python train.py --n_layer=13 --d_model=576 --n_head=9 --n_kv_head=9 --head_dim=64 --d_mlp=2304 --vocab_size=37265 --activation="tanh_gelu" --norm="layernorm" --norm_place="pre" --norm_eps=1e-05 --positions="learned" --qk_norm=false --attn_scale=0.125 --bias="all" --tie_embeddings=true --parallel_block=false --init="normal" --init_std_qkv=0.0186 --init_std_o=0.00364 --init_std_up=0.0186 --init_std_down=0.00182 --optimizer="cautious_adamw" --lr=0.000516 --beta1=0.95 --beta2=0.95 --weight_decay=0.35 --lr_head=0.00551 --grad_clip=1.0 --warmup_steps=203 --schedule="wsd" --decay_fraction=1.0 --decay_shape="linear" --final_lr_fraction=0.0 --batch_tokens=131072 --seq_len=512 --doc_mask=false --train_tokens=856600000 --steps=6536 --dataset="wikipedia_en"
Each number is 128 + 24 x the weight over its row's rms, rounded and kept within 0 to 255. Layers, rows and columns count from 0. The size above them is the row's rms in percent of the matrix's.

# layer 10 attention output, 576x576, rms 0.0199, rows 0-71, columns 480-575
size [ 82 105 102 102 108  98 100  92 105  99  87  97 112 113 103  95 105  98 102 103 101 108  96  93  98  90  93  73 106 107 104  98  97 106 105  97 105  88  97 106  86  98  99 105 103  97  95  97  97 104 103 106  92 101 107  97  91  91 106 106  98  94  95 101 104  98 101  97 100  96  88  93]
[[137 168 112  87 117  98 130  97 143 140 142 165 111 147 144 106 143 138 126  79 111 112 150 134 108 103 130 128 104  95 122 161 162 171 127  99 169 113  89 146  98 150 143 165 130 150 117 126 128 121 110 103 109 158 108  97 149 117 142 131 139 141 144 160 118 123 167 106  86 126 103 165 183  61 137 171 101  67 116 115 137 132 129 161 118 110 146  97 121 132  85 164 123 152 148 112]
 [ 87 119  90 136 156 162 167 140 123 141 125 139 113 123 145 103 160 158 174 114  92 107 151 118 150 141 152 140 132 189 140 143 124 116 162 169 168 185 148 111 113 131  87 118 125 131 117 134 112  85 110  67 121 176 157 115 101  88 107 148 117  62  81 125 136 150 104 126 127 121 170  78 170 130  82 166 138 140 142 124 163 135  82 111  92 138 108  87  64 162  91  57 114 143  71 147]
 [151 163 142 112 130 126 132 106 122 159 122 161  84 113 182 114 134 136 127 113 119 106 167 111 163 145  91 126 124  90 152 107  92  89 124 156  93 102 144  99 178 149 106 121 135 168 212 123 130 154 156 182 175 163 143 155 133  96 181 115  62 122 110 142 155 180  92 141 112 159 105 109 101  92  95 154 156 114  98  49 134 151 107 148  90 103 139 169  93 139  82 125 109 117 156 109]
 [166 124 114 127 119 126 147 142 119 137 154 137 111 120 120 160 109 107  92 177 100 116 117 133  95 115 144  99 128 125 118 107  85 140 140  91 133 163 135 170 148  75 131 125 161 110 146 148 123  95 178 133 122 139 130 123 111 144 115 135 119 134 108 136 166 126 107 157  70 164  99 138 133 119 131  79  64 128 158 150 116 107 178 145  83 113 163 181  56 162 118 153 160 162 116 137]
 [ 83 134 119 165 139 122 162 143 131  99 133 148  98 122 187 116 129 139 119  98 100 170 109 134  92 140 122 114 127 144  91 168 128  78 173 152 117  54 127 138  75 116 114 148 119 160 143 124 109 159 166 115 100 150 149 155 157 120 149 114  71 129 101 149 165  77 209 179 119 190 144 175 131  35  74 132 152 107 138 104 176 119 140 140 112  99 105 121 108 105 115 140 171 176 132 138]
 [102 145 157 128 101 150 143 139 139 115 101  78 133 134  86 139  53 141 164  97 132 181 165 135 100 149 142 101 147 119 138 128 128 106  96 138  92 130 135 165 137  97 146 137 140  68 198 105 108 145 132 148  53  69  75 163 138 141  77 128 215 159 147 118 139 165 142 104 173 139 116 152 125 111 144 120 129  49 128 134 107 116  99 165 142 104 193 126 139 160  93 108 151 119 133 153]
 [149 157 161 112 138  70 137  99 112  97 185 123 147 137 124 126 135 129 117 139 167 161 128 115 135 102 103 103 133 146 153 123  92 127 129 186 111 149  65 127 154 118 123 162 127 119  98 188 169 116 162 122 189 134 139 141 117 124  49 175 138  91 109 127 146 144 106 140 148 116 130  97 109  85 154 188 127 160 145 152 120 164  81  91 141 121 120 151 137 126 192 123 155 121 145 166]
 [167 134 105 121 123 170 112 179 153 109  97 101 156 102 158 105 113 153 124  88 115 105 158 109 139 138 153 147 136 117 136 123 157 136  82 102 118 120 137 137 123 160 123 147 110  88 121 114 139 123 169 117  90 140 136 123 142 133 106  89 124 150 103 137 172  99 163  87  87  98 145  75 121  80  71  98 182 102 108  93 151 148  97 145 139 170 165 138 112 110 159  89 150 248 117  92]
 [138 127 121 132 153 139 148 112 102 117 106 135 143 152 114 138 130  90 154 122 112 107 182 130 143 110 155 129 135 114  71 133 165 160  96 139  81 132 130 118 150  74 124 128 159 235 205 157 143 128 113 101 177 134 115 120 137 173 167 116 134  96 103 146  52 116 149 140 125 187  85  80  98 153 118  97 104 111 131  87 161 149 178 130 101  75 170 148 159 133 134  99  87 135 113 122]
 [125 113  86 115  78 147 141 106 143 134 168 163 182  94 132 147 105  81 111 102 114 134 168 126 106 125 150 145 107 141 109 119 157 133 115 128 150 139  71  91 138 137 119 161 116 145 138 191  91 109 168 111 127  83 103 129 130 119 141 141 160 135 128 129  92 103  74 133 186 138 149 143 101 153 160  99 105 119 190 140 112  91 165 149 109 200 156 109  84 171  81 110 132 146 122 130]
 [145 107  97 144 120 123 100 161 125 100 119 149 149  78 134 119 122 116 122 133  96  98  91 117 107 103 132 138 113 153 100 141 155 200 145 118 148 163  94 168 123  84 135 141 148  94 134  87 117 108  59 149 178  99 120 100 104 158 114 138 177 110  90  80 124 142  85  85 166 124  99 167 137 100 104 125  91 109 113  87 153 145 179  93 128 150 139 115 118 135 128  68 155 149 126 113]
 [ 77 101  80  90 152 114 117 126  90 122 138 160 132 172 199 115 128 117 105 142 119 156 126 139 143  92 112  95  98 118  82 161 109 107 155 146 155 169 153 119  87 198 204 135 103 181 115 110  90 101  70 142  93 140 105 105 149 108 117 151 157 164 207 136  96 124 120 140 140 141 144  61 119 107 171 109 173 131 136 155 132 174 134 149 112  97  77 114 194 145 115  99 104 188 157 102]
 [ 99 154 114 146 151 152 132 153 143 107 129 123  50 109 109 136  97 166 103 155 146 157  79 121 131 106 125 119 140  85 149 140  86 155 100 133 125 133 120  57 148 201 161  99 128 126  96 109 106 130 163 148  99  65 139 120 115 131 103 129  98 158 129 128 134 212 170 110 130 102 172 106 151  85 152 146 107 159 113 136 158 170 100  89 163 108 134 140 154 138 131 116 133 150 151 178]
 [157 122 107 135 166 168 130 147 135 145 145 122 110 127 190 177  68 130 112 120 105 115 124 115  95 162  67 139 119 134  70 127 150 151 169 118 157 138  80 175  72 154 155 106 136 157 165 166 142 121 144  97  89 167  89 114 152 135 142 134 126 111 138 135 151 109 116 127 152 102 138 125 138 130 142  63 135 156 180 140 125 152 137  91 104  99 125 186 156 117 129 181  95 154 149 129]
 [110 118 145 148 123 110 103 112 116 123 134 162 147 118  91 123 140 106 141 115 143 148 138 106 101 119 144 126 117 187 121 150 164 103 132 147  99 145 141 164 106 125 118 155 161  57  88 170 140 131  70 143 168  63 137 204 107 127 162 128  21 118 118 168 177 166 110 125 201 113 116 158 125 169 118 174 132 109  94  39 141 107 134 147  85 129 169  98  85 108  79 102 152 150 117  57]
 [101 114 139 160 103 144 101 142 103 126 140 119 123 113 151 117 130 114 116 130 111 165 121 116 150 124 110 136 173 147 164 130 191 139 170 104 118 163 186  95 135 137 192 114 126  79 113 116 124 118  74 145  93  73 176 101  90 206 120 130 136  50 166 113 130 119 128 131 178 100 163 143  50 165 116 171 142 112  77 149 126 146  86 148 163 140 118 116 107  63 106  96 110  76 133 108]
 [157  76 154 153 129 130 100 100 101 124  85 119 104 116 106 139 140 159 154 136 147 123 123 167 125 126  74 140 128  88 134 106 125 118 188  84 101 108  82 191 118 161 165 119 145 143  96 113 102 156 180 198 110 188 173 127 168 111 141  80  52 118 187 179 138 114 115 158  77 128 100 129 123 145 168 126  85 158 120 178 119 133  92 115 135 156 121 140 149 128 138  96 115 160 172 122]
 [ 80 168 123 109 119 116 167 151 114 141 133 158 167 127 123 124 130 102  94 143 140  80 112 110 143 135  82  99 119 164 118 113 100 138  93  75 119 104 119 130 152 107 114 117 142  85 144 101 121 150 124 189 138 145 116 137 139 157 156 174  91 163 168 107 142 123 112 124 114 118 118 150 165 153 107 146 146 106 144 137 106 152  85  68 134 140 143 115 122  60 128 123  79 100 123 116]
 [157 193 154 126 136  97 140 126 101 124  88 175  84 135 144 166 136 131 103 148  97 109 164 129 137 114 142 158 156 135 138 115 126 115 144  89 145 136 175 158 129 198 106  96 116 184 104 115 164 137 188 178 119 114 138 109 105 146 109 118  80  89  89 128 141 146  96 104 121 101  70 119 157 100 105  78 140 149 136 147 133 142 121  96 108 167 151 129 117 147 113 116 156 126  81 139]
 [102 130 147 148  92 113 157 165 141 134 126  99 138 169 148 140  98 166 155 121 117 116 131 134 127 152 139 119 173 121 132 148 108 154 113  77 163 197  95 185 106  84 166  90  62  41 164 187 148 147 132 112 103 112  99 154 116 166  99 161 150 128  90 123 101  95 116 145 140 158 115 133 158 166 125 128 141 121 113 121 101  90  80 123 108 143 145 102 150 164 127  91 153 111 141 179]
 [130 104 127 110  85 129 147 125 110 159 157 117  76  47 140 109 146 140 132 171 148  97 120 156 116 112 150 112 121  97 127 122 110 180  84 164 144 128 107 122  53 130 113 136 150  89 128 131 161 187 182 151 114  98 124 170 147 114  99 130 154 152 110 136 165 102 226 102 134 135 180 144 135 119 138 173 112 122 174 153 104 149  71  93 163 169 105 136 146 111 149  96 129 121 171 153]
 [131 130 145 148 128 127 110 116 112 121 163 109 152 152 115 150 156 152 114 109 117  77 136 137 126 154 101 167  89 123  86 119 100 137 155  95 108 128 123 127 119 103 110 131 131 181 146 172 130 117 208  97 156 133  95 140 200 108 211 133  92 117  93  97 100  86 147 122 135 137 121 177 170 149 101 167  93  94 157 152 143 138 132 124 108 102 121  79 108 205 134 136 180 120 100 170]
 [153  99 123 156 107 144 164 146 174 103 130 129 107 109 152 135 142 101 122  94 112 109 105 117 145 140 103 103 139 121 115 129 170 116 153 104  86 122  92  34 120 124 138  98 131 116 118 118 113 102 141 104 103  77 217  99 145 150 128 121 129 105 136 122 129 114  96 112 110 116 126 124 126 191  90  76  80 139 149 114  76 101  66 137 150 131 119 126 128 115  79 123 155 173  88 140]
 [162 176 185 153 136 148 117 116 124 148 149 120 170 140 152 131 141 149 142 122 104  99 133 108 151 116 122  69 100  94 126 154 107 102 133 135 119 163  93 121 105 109 118  97 180  93 117 173 124 102 103 141 159 163 112 120 103 129 114 118 136 105 107 130  75 121  95 109 159 153 152  87 158 110 136 118 133 167 115 171 137 163 191 132 173 122  77 110  91  99 131 117 108 101 138 133]
 [125 138 117 137 127 163 144 127 129 135 167 127 129 111 115  66  76 143 122 156 130 155 126 134 148  92 154 110 175 137 122 159  85 149 116  79 138 129 143 146 143 163  72 102 162 137  84 157 109 132 143 144 113 183 146 149 104 131 168 135 180 189 156 101  99 144 113 109 148 189 138 153  71 141 113 124  36 126 134 102 157 149 165 104 172 127 149 144 146 140 168 171 114 153 105 113]
 [107 134 135 156 100  81 142 105 107 138 195  99 136  91 151 129 144  91 134 155 106 120 110 107 127 120 128  84 120  82 123 104 134  93 107 165  98  82 133 131 139  85 122 143 158 110  93 162 114 158 104 114 140 138 127 112 109 156 135 123 157 151 162 176 129 152  80  81 107 178 116 139 113  79  98 135 109 144 104 139 121 110 149 136 139 172 121  90  96 135  78 168  97 181 150 157]
 [ 94 167 129 142 129 143 158 105 128 132 127 137 119 128 138 157  94 132  65 133 120 112 107  77 144 141 116 132 153 147 111 119 107 175 112 136 157 115 106  94 100 123 160 131 112 146 158 121 150 144 160 118 146 109 191 144 116  45 130 154 103  67 177 119 171 117 138 101 106 123 142 138 145 105 125 120 156 136 134 148  90  82 116  90 102 106 140 122 130 156 182 184 120 176 134 114]
 [133 163 136 101 130 140  54 139 102 132  93 126  92 115 139 128 117 121 150 150 157 118 115  70  97 137 155 106 142 102 140 144 107 114 124 137 101  80 131 126 114 116 129 129 126 129 112 140 149 119 114  75 147 153 133 163 157 103 141 131 145 147 167 103 110 109 183 171 126  97 126 124 162 171 120 160  89 118 137  87 101 115 138 148 127  65 143 145 121  79 161 151 134 131 139 152]
 [132 101 124 183 121  94 134 135 103 130  95 102 201 116 136 138 117 145 124 123 130 115 109 123 119 149 104 126 143 150 152 178  96  93  74  90  65 160  95 158 101  74  41 153 108  86 106 109 115 140 122  77 168 138  81 127 126 134 118 160 161 136 108 119 130  89 110  99 153 154 144 130 110 136  42 163 185 179 126 130 135 114 166 165 124 144 164 139 114 149 192 139 169 156  96  98]
 [ 69 147 115 155 155 116 163 114 146  64 133 113 142 128 126 134 122 124 132 140 129 136 134 113 154 130  81 119 123 167 120 146 154 122 167 147 131 150 176  81 122 170  99 114 194 154  88 148 124 173  97 196 183  75  98 140 136 130 150  84 120 115 116 147  98 126 165 139 203 104 135 180 122 159 112 153 168 156  64 120 115 144  94 104 189 184  51 103 212 167 120 148 141  94 112 140]
 [123 110 125 149 151  99 115 151 157 187 125 119 129  85 134 117 154 107 122 129 117 124 143 128 106 105  75 134 111 127 136 117 106 138 110  95 115 130 164 135 161  98 168 176  85 122 138 146  82 125  60 130 150  95 157 126 111 159 130 148  84 119 138 160 211 103 133 119 130 177 147 150 150 143 132  99 144 144 154 148 117 181  97 133  98  86 111 131 123  91 108 131 117 129 132  98]
 [163 112 134  71 131 120 111 137 103 143 124 117 116 146 120 123 130 120 102 165 194 170 158 127 103  71 141 108 144 165 137 111 179 118 112 148 160 127 118 137  96 103 105 170  95 150 153 144 193 119 132 122 153 143 126 142 125 144 126 150 118 114 168 115 151 112 114  93  95 143 111 150 107 150 125 202 177 162 145 105 152  82 178 147 146 136 167 164 169 184 131 172 168 157 123  92]
 [113  97 151 148  85 101 129 117 135 145 142 134 115  95 101 128  77 148 121 133 131  98  92 136 115 163 125 128 114 121 104 108 136  70 151  75 129  76 142 139  76 100 133 164  83 124 169 137 152 135 135 150 135 105 108 122 116 127 197 111 105  94 134 188 180 143 137 179 101 126 169 170 167 118 189 122  85 149 139  94 109 111 201 132 125  75 146 120  67 117 156 170 119 117 160 119]
 [143 160 151 143 175 103 178 114 107 148 101 124 108  62 154 141 154 126 156 126 112 100 153 139 140 130  76 163 127  82 123 130  63 126 149 150 123 173 158 105 126 104 119 109  72  94 168 128 164 137  89 191 160  99 154 122  99 159 187 167 108 131  93 139 184 170 169 183 130 109 212 120 108 107 135 156  89  93 103 152 131 126 151 153  90 106 136 139 118 166 126 102  95 114 155  98]
 [134  95 158 108 101 113  99 113 190 120 139 140 136 124 134 151 160  99 139 105 141 105 103 100 122 108 118 112 108 135 109 118  98 105 123 104 105  89 146  94 155 165 153  81 171  84 125 176 187 194 102 106 141 133 173 148  79 148 194 124 109 153 158 168 115  94  90 140 150 103 107 181 125 170  73 143 131 162  93 123  74  76 158  89 114 152 138  86 148  77 138  98 119 123 136 150]
 [114 151 143 139 118  85 121  76 137 140 107 155 171 136 161 124 115 115 118 147 146 117 151 140 120 118 145 155 134 114 133 114 104 136  77  82 148 113 178 105 150  79 134 124 155 125 127  96 120 102 121 121 205 110 188  33 140  54 186 129 136 137 133 138 130 133 146 123  68 152 101  62 152 132 134 122 231  98 106 138  87 181 118 131 139 120 164 164 141 130 127 163 149 139 103  66]
 [123 123 154 118 152 125 174 100  87 151 130 115 125 113 131 177 132 109 128 120 126 121 120  83 161 165 140 140  95 124 113 126 152 114  86 125 155 123 171 145 107 164 174 150 162  78 148 116  90 133  99 120 173 136 167 127 105 124 171 156 147  93 141 116 134 119 135 161 112 161  75 172 123 163 144  77 145 112  75 113 105  82 131  85  94 146  96  97  91  77 168 151 133  98 109 136]
 [135 111 121 153 155 126 143 118 101  97 106 102 126 130 137 117 155 167 111 130 179 155 107 123 138 145 106 129 115  67 151  99 161 146 146 143 108 105 178 154 143 116 149  71 161 140  76 100 173 121 147 107 172 130  98 114 129 159 120 175 120 116 102 104 152 102 100 109 152 103 122 113  93 168 180  75 128 146 143 146 130 149 157 144 123 128 142 128 146  97 184 112 152 143 132  93]
 [126  84 166  70 164 150  78 139 115 109 159 119 131 145 136  97 121 161 101 142 102 118 170 117 122 140 114 101 136 136 157 119 131 164 138 180 101 139 152  90  89 106 109 137 120 101 165 119 110  83 136 130  85  90 159 153 129 106 144 116  91  90 142 154 152 126 130 112  95  83 134  59 143 143 162 129 144  79 146  95 117 157 139 132 147 140 149 126 135 110 147 165 131  93 112 102]
 [134  84 126 138 173 118 162 117 139 120 145 158 119 142 177 154 186 103 132 124 106  98 123 149 111 145 133 111 109 162  93 125  82 110 161 215 114 124 106  89 117 128 139 119  85 186 136 108 162 100 106  89 168 160 120 186 127  86 152  94  99 107  69 149 163 126  65 140 117 110 134 130  93 116 119 106 132 133 103 148 135  86 150 119 121 118 131 146 131  84  75 142 139 155 146  96]
 [144 101 124 135 104 137 104  94 143  86 111  90 169 141 129 132 131 133 111 114 122 122 107 143 126 143 126 102 134 123 157 156 136 168 106 166 114 123  88 162 124 100 112 136  98 104  95  45 139 127 109 139  94 184 178 104 121 171 118 113 152 130  99 132  93 167  70 142  95  90 109 127 165 152 141  79  94 130 146 172 124 144 111 138 141 166 170 123 147 127 119 119 157 182 150 116]
 [144 166 155 116 145 106 141 147 107 135  91 129 142 112 150 114 160 176 138 114 129 105  90 113 119 129 148 152 147 130 108 124  97 101 129 188 136 176  90 179 136  93 128 120 170 141 110 143 140 190 112 109 131 139 147  63 174 116  57 165 101 180 136 119 133 117 147 172 121 115 165  80 108 181 119 175 153 144 132 161 129 147 131 128 123  90 130 121 115 175  73 152 166 186 137 143]
 [ 98 173 153 128 143 140 142 179 160 121 133 138 106  90  94 110 111 143 159 143 153 135 147 128 139  97 129  95 145 102  97 140 151 142 157 136 105 114 122 126  89 119 158 148 126 127 117 112 108 178 143 159 135 111  91 157 169 123 163 128 138 131 133 131  75 113 152 147 110 169 190 162 126 123 139 168 114 130 142  45 134 119 182 112  95  94 149 134 149 102 117 101 142  84 146 125]
 [125 128 155 126 125 159 161 126 160 139 125 135 133  85 100 128 166 133 107 119 147 134 105 152 119  92  86  90 112 168 161 106  84 108 176 184 135 123 130  84 169 129 156 101 116 138 155 131  52  92  52 139 185  97 166 125 140 190 112 117 130  85 172 172  92 143 139 182 164 157 159 103 161 141 127 126  91 106 111 181 122 147 124  99 161 173 157 198  94 200  91 121 107  83 119 137]
 [142 124  90 142 155 142 108 146  97 114 100 153 110 146  96 128 100  79  88 160 134 124 123 171 149 129 122 109 150 126 124  94 104 121 150 116  99 116 156 112 143 167 171 160  95 107 165 114 127 161 152 156 116 148 120 109 133 123 122 132 126 151 103 152 110 123  95 133 108  83 175  92 158  89 140 116 160 127 105 119 166 134 140 123 173 134 143 128 134 152 103 128 168 174 117 156]
 [168 140 113 107 146 143 144 135 105 137 142  78 181 143 105 126 138 125 120 157 131 132 132 106 109 107 121 122 129 107 123 162 127 147 168 145 125 150 127 149 164 126 105 127 154  79 109 130 112  49  99 112 129 183 148  52 173  81 145 118 148 160 120 110 148 132 192 113  98  77 174 125 146 148 155 115 126 125  93 118 121  74 138 114 181 124 145 148 135  61  78 119 166 124 116  87]
 [119 136 108 148 157 134 119 100 145 129  97 120 120  95 137 145 158 163 149 156 136 148 137  93 113 131 148 125 173 114 139 112 152 183  95 150 156 121 101 110 132 130 152 153 126  99 157 175 129 169  97 172 171  78  75 118  97 129 129 136  97 100  81 151 113 158  68 142 158 140 192  95  98 162  97 147 114 135  98 116  85 173 124 122 129 122 174  94 165  62  91 143 118 148 130 107]
 [128 135 107 112 128 158  90 136 170 138 136 154 146 165 102 141 128  96 123 154 137 154 126 167  88  99 154 122 100 136 100 127 154 114  69  97 169 124 102 168  71 127 120  63 146 100 119 102 121 147 194  92  77 153 133  92 142 125 153  94 144 139 132 180 109 116 133 106 155 116 101 125 150 161 172 171 104 143 151 142 139 111 134  85 143  66 146 111 110 162 161 153  97 160 135 152]
 [100  89 118 109 108 142 122 144 162 163 119 174 100 119 125  95 168 163 131 124  86  83 174 126 166 165 123 114 159 159  93 132 192 154 137  80 118  69  89 123 139 129 133 135 121  87  96 136 135 145  75  99 112 150 140 139 136  93  66 146 189 182 139 137  96 143 166 154 153 131 131 113  64 106 155 164 169  79 134 122 164  93 122 108 138 117 138 125 161 128 123  94  85 116 124 157]
 [114 134 139 107 125 142 108 142 121 106 140 175  85  96 133 103 144 126 118 128  78 146 141 128 120 171 107 134 137 129 162 139 167 144 157 133 133 119 108  80  87 159 147 104  97 176 194 160 135  92 142  78 186 136 125 111 121 138 125 134 113 152 126  80 160 101  94 101 108 106 148 120  95 122 142 128 168 110 134 149 154 133 117 204 136 111  85 124 111 134 149 199 127  96 103 103]
 [145 145 112 102 139 164 116  88 126 145  75 103  75 123 143 153 122 159 175 112 129 137 173 106 136 140 112 154 145 153 116  97 119 129 122 134  58 149 167  87 139 123 109 121 125 128 102 133 168 129 145 130  58 159  92 141 110 144 141 167 150 116  96 144 128 173  89 133  25 142  77 139 102 162  94 112 158  94 148 186  93 119 109 152 153  95 115 105 127 114 162 180 155 145  50 151]
 [113 134 144 153 131 148 135 145 103 136 129 156 211 165 138 106 145  93 145 135 125 151 120 166 104  75 128 138 114 165 130 131  95 109 184 122 164 219 134  96  94 163 130 109 105 108 145 157 132 181  65 120 130 147 122 142 135 144 105 116  95 158 146  83 180 146 153  92 196  76 138 122 162 133 104 115 122 171 141 191 153 135 142 138  83 152  95 149 108  97 109  81 167 127 158 144]
 [114 137 170 134 158 130 111 130 102 130 106 190 131 121  90 130 116 176 125 137  83 124 175 138 135 117 125 121 146 158 116 136 141 102 105 124 140 107 113 193 110 169 174 128 169 196 122 121 132 150 137 129 133 176 142 124 118 144 145 133  92 105 139 142 107 174 126 132 136 144  89 154 119 163 195 118  91 121 109 175 125 109  99 159  94 121 149 112 134 122 102 183 105 125 147  86]
 [147 167 116 134 105 140 103 141 109 107 123 164 116 139  51 131 166 150 124 141 129 180 112  98 128 108 174 142 129 129 147 147 127 154 115  96  98 101 137 141 138 113 176 141  50 104 109 119 175  57 139  93 127 137 175 143 142 130  61 130  94 162 142 112 139 176  95  81 142 100 108 109 144 153 148 123 123 131 144 160  99 131 107 182 124  92 147 146 116 151 176 143  97 209  84 133]
 [155 120 106 127 127 146 143 144 142 136 138  76 146 171 106 145 124 106 124 158 139 116 135 152 121 159 167 154 140 107  95 103  54 111 112 198 107 106 137 139 194 148 126 148 115 131 133 139 156 118 142 123 120 126 110 120 134  97 172 166 101 156 160 134 149 170 126  81 137 142 105  47 130  99 124 133 100 132 141 101 133 108  89 139 166 123 115 135 117 119 106 142 108  91 111 147]
 [129 195 149 142 131 123 114 136 170 159 156 156 138 190  76  95 169 139 138 136  97 131 217 158 159 171 141 147 137 153 118 129 152 103 128 149 155 120 126 128 152  90  98 114 106 135 104 118 102 104 124 115 117 139 179 117 153 135 165  88 125 152  87 138 109 162 113 130 130 158 140 109 119  88  83 131  96 159 129 169 145  63 109 135 125 144 134 188 108 119 153  96 161 131 149 137]
 [136 123 111 134 130 132 162  91 138 122 133 111 149 129 105 170  74 105 122 139 147 136 116  56 140 197 114  83 133 128 147 112 141  86  82 145 166 107 131 134 120  97 127 151 144 120  70 133  84 127 187 188 161  77 161 161 133 112  95 108 125 160 142 128 144 179 119 107 161 116 130 177 138  98 147 126 147 139 136 167 138 140 110 135 144 133 170 143  96 135 129 159 144 128 124 171]
 [131 131 122 136  94 113 117 177 121 152 159 161 120 121 149 165 148 137 157 113  82 109  99 145 140 172 126 106 119 116 107 132 137 179 167 193 119 128 120 141 175 104  67 104 146 209 126 121 123 155 131 122 182 137 171 101  59 155 113 132 162 135 125 187 122  85 137 173 138 103  73 186 161  80  89 102 115 131 101 136 151 103 125 148 122 126 127 135 125 130 143 166 125 136 133 104]
 [128  95 151  92 131 159 124 106 108 113  83 191 126 151 163 134 146 133 131 134 160 133 176 154 152 142 159 122 147 138 124 140 160 171  99 132 104 134 148  87 120 100 134 113 115 138  89 138 149 117  94 116  88 143 107 152 163 106 126 119 152  97 166  94 122  78 112 132 151 158 139  96 170 127 157 180 128 137 108 126  94 160 141  59 128 111 133 148 150  62 130  76 152  82 154 162]
 [ 83 129 171 125 135 155 117  85 147 130 135  75 141 110 138 126 147 136  96 137 132 133  66 163 112 133 157 117 111 137 137  92 156 143 145 155 160 121 141 120 191  93 160 110 131 147 216  80  70 133 171  76 128 104  47  84 121 155 161 159  95 130 116 182 118 165 134 163  91 198 125 130  82 183 170 108 209  75 106 130 169 155 185 111 135 160  90  93  82 162 113 142 111 117 151 114]
 [102 160 123 146 114 143 136 111 143 122 144 164 101 144 158 131 162 212 129 118 130 126 156 114 125 138 132 107 113  92  93  85 147 156 145 111 111 148 132 114 139 129 160 153 102 183  93 147 165 152  73 188 105 150 131 120 160 140 145 113 168 141 153 132 136 100 147 163 106 153 123  93 139 103 207 114  52 138 108 193 149  97 196 125 118 113 134  94  76 156  83 109 176 137 112 117]
 [111 124 136 126 133 173 143  98 118 101  81 112 147 114 134 118 181 145 154 154 105 113 143 112 100 129 154  93 130 102 129 146 137 121 155  88 129  97 135  92 131 135 163 117 121 108 103 168 142 144 157  92 149 127 196 160 110 113 108 138 108 155 130 133 100 104 106 152 146 194  81 143 104 170 138 125  78 107 127 111 125 141 129  89  77 109 147 140 135 122 120 108 186 112 172 168]
 [119 104 112 128 123 145  73 178 172 103  97 124 121 114 114 121 108 107 133 121 138 120 137  87 114  74  68 127 129 131 148 130 147 146 108 173 109  76 146 127 152  77  96 150 196 128 140 119 162 125 122 130 154 196 135 116 100 144 158 140 148 187 143  53 159 133 108 124 128  83 159 151 107 133 163 141 141  99 141 130 168 128  96  32 128 108  85 151 129  85 109  81  93 126 154 132]
 [110 134 113 121 180 143 128 109 114  74 110 135 148 138 172 158 150 106 129 133 134 121 152 135 101 133  98 130 129  98 122 132 141 117 145 145 134 170 183 147  91 175 170 116 174 124 162 117 159  85 151 124 112  96 130 128 118  84 121 119 174 139  95  80  87  64 109 109 118 135 132 141  85 202 172 133  97 119 102 161 116 130 125 158 126 133 119  95 127  97 147 105  95 124  93 146]
 [110 145 176 109 140 162 121  85 140 132 150 118 136 151 114  96 135 107 122 109 136 128 113 124  89 157 161 150 170 153 135  93 204 130 162 102 242 127 124  94 217  83 142  79 135 184 112  95  94 156 112  82 140  89 134 132 103 116 149 134 137  90 104  75 103  78 112 145 149 157 130 121 133 172 155 172 161 137 109 130 100 142 159 133 107 172 106  62 141 172 113  81 142 112 158 131]
 [121 169 121 127 138 104 147 155 124 130 140 104 127 116 164 149 147  91 119 124  95 170 158  80  82 137  95 149 140 155  98 104 145 145 125 194  91 164 150 112  67 126 146 127 105 172 153 121 140 131 177 169  64  28 138 152 163 165  92 130 180 161 134 142 137 111 117 120 140  84 108 186 108 123  95  83 128 105 168 150 144 175 116 147  78 133 171  94 165 126 144  81 102  93 101 185]
 [149 125  92  60 133  94 128 151 131 144 126 131 117 164 143 127 149 142 132 123 119 120 159 155 153 113 159 131 107 131 117 131  93 138 154 123 120 108 129  67 103 123 154 116 113  26  79  72  78 134 129  95 135  88 151  90 170 131 141 113 130  75 192 120 139  65 163 102  96 151 111  60 195  78 152 203 150 150 124 140 151 152 179 160 138  69 164 117 142 145 102 110 162 119 111 195]
 [137 167 134 121 146 140 149 134 129 152 161 143  94 139 116 125 133 171 135 151 147  94 138 132 120 125 147 125 108 136 126 115 116 163 113 124 155 131 175 140  69 152 140 106 107 123 124 123 110 160 153 137 125  66 117  44 133 125  98 172 144 178  98 161 164 151 160 147 112 126 129 149 124 119 113 123  81 126 168 183 118 129 146 131 149 108 142 182 157 150 107 108  72 133 122 120]
 [136 146 132 109 123 140 159 157 120  97 101  91 107 134 124 133 101  79 124 136 115 146 131  71  75  95 147 159  91 134 134 115 113 135 102 123  70  74 100  97 115 107 129 145 135 110 180 145 114 102 121 118 150 102 149  90 135 152 126  87 128 119 100  85 199 143 129 116  84 120 131 108 143 121 137 131 131 155 177 121 162 168  89 148 120 137  90  90  49 128 167 132 188 123  92 162]
 [ 70  93 105 122 152  96 109 122 151 115 117 135  64 125 140 143 147 128  91 130 117 156 168 137  98 160 137 134 118 110 138 164 102 132 151 139 160 130  90 127 131 142  82 125 101  97 145 172 137 165 152 188  69  80 124 120  91 132 157 154 167 179  86 144  94 144 106 108 118 153 126 109  71 199 143 130 121  68 128 114 161 142 124 112 130 105 176 114 121 140  86 154  70  87 124  82]
 [135 115 134  97  99  94 100 147  96 131 104 137 174 147 131 164 133  93 109 145 112 137 154 111 121 170 139 153 143 107 162 138 112  97 107 188 126 129 139 118 101 137 108 136 132 126 131 133 143 145 133 132 126 182 132 172 148 139 108 117 135 113 135 140 167  90  78 103 180 158 120 127 105 141 155 164 132 105 115 146 151 139 105 137  98 141 102 155 105 156 198 163 118 105  89 137]
 [118 131  68 140 103 149 110 112 118 159 128 144 115 162 106 160 128 138 116  88  87 165  92 116 140 112  91 136 133 144 172 127 125 114 103 130 125 145 119 125 150  89 100 174 148 178 138  80 142 193 125 145 110 106 132 116 105 177 100 137 145 128 134 132 150 151  93 158 141 108  89 210 150  76 125 119 108 115 150 141 132 153 106  91 162 114 114 160 139 176 115 119 133 100 151 129]]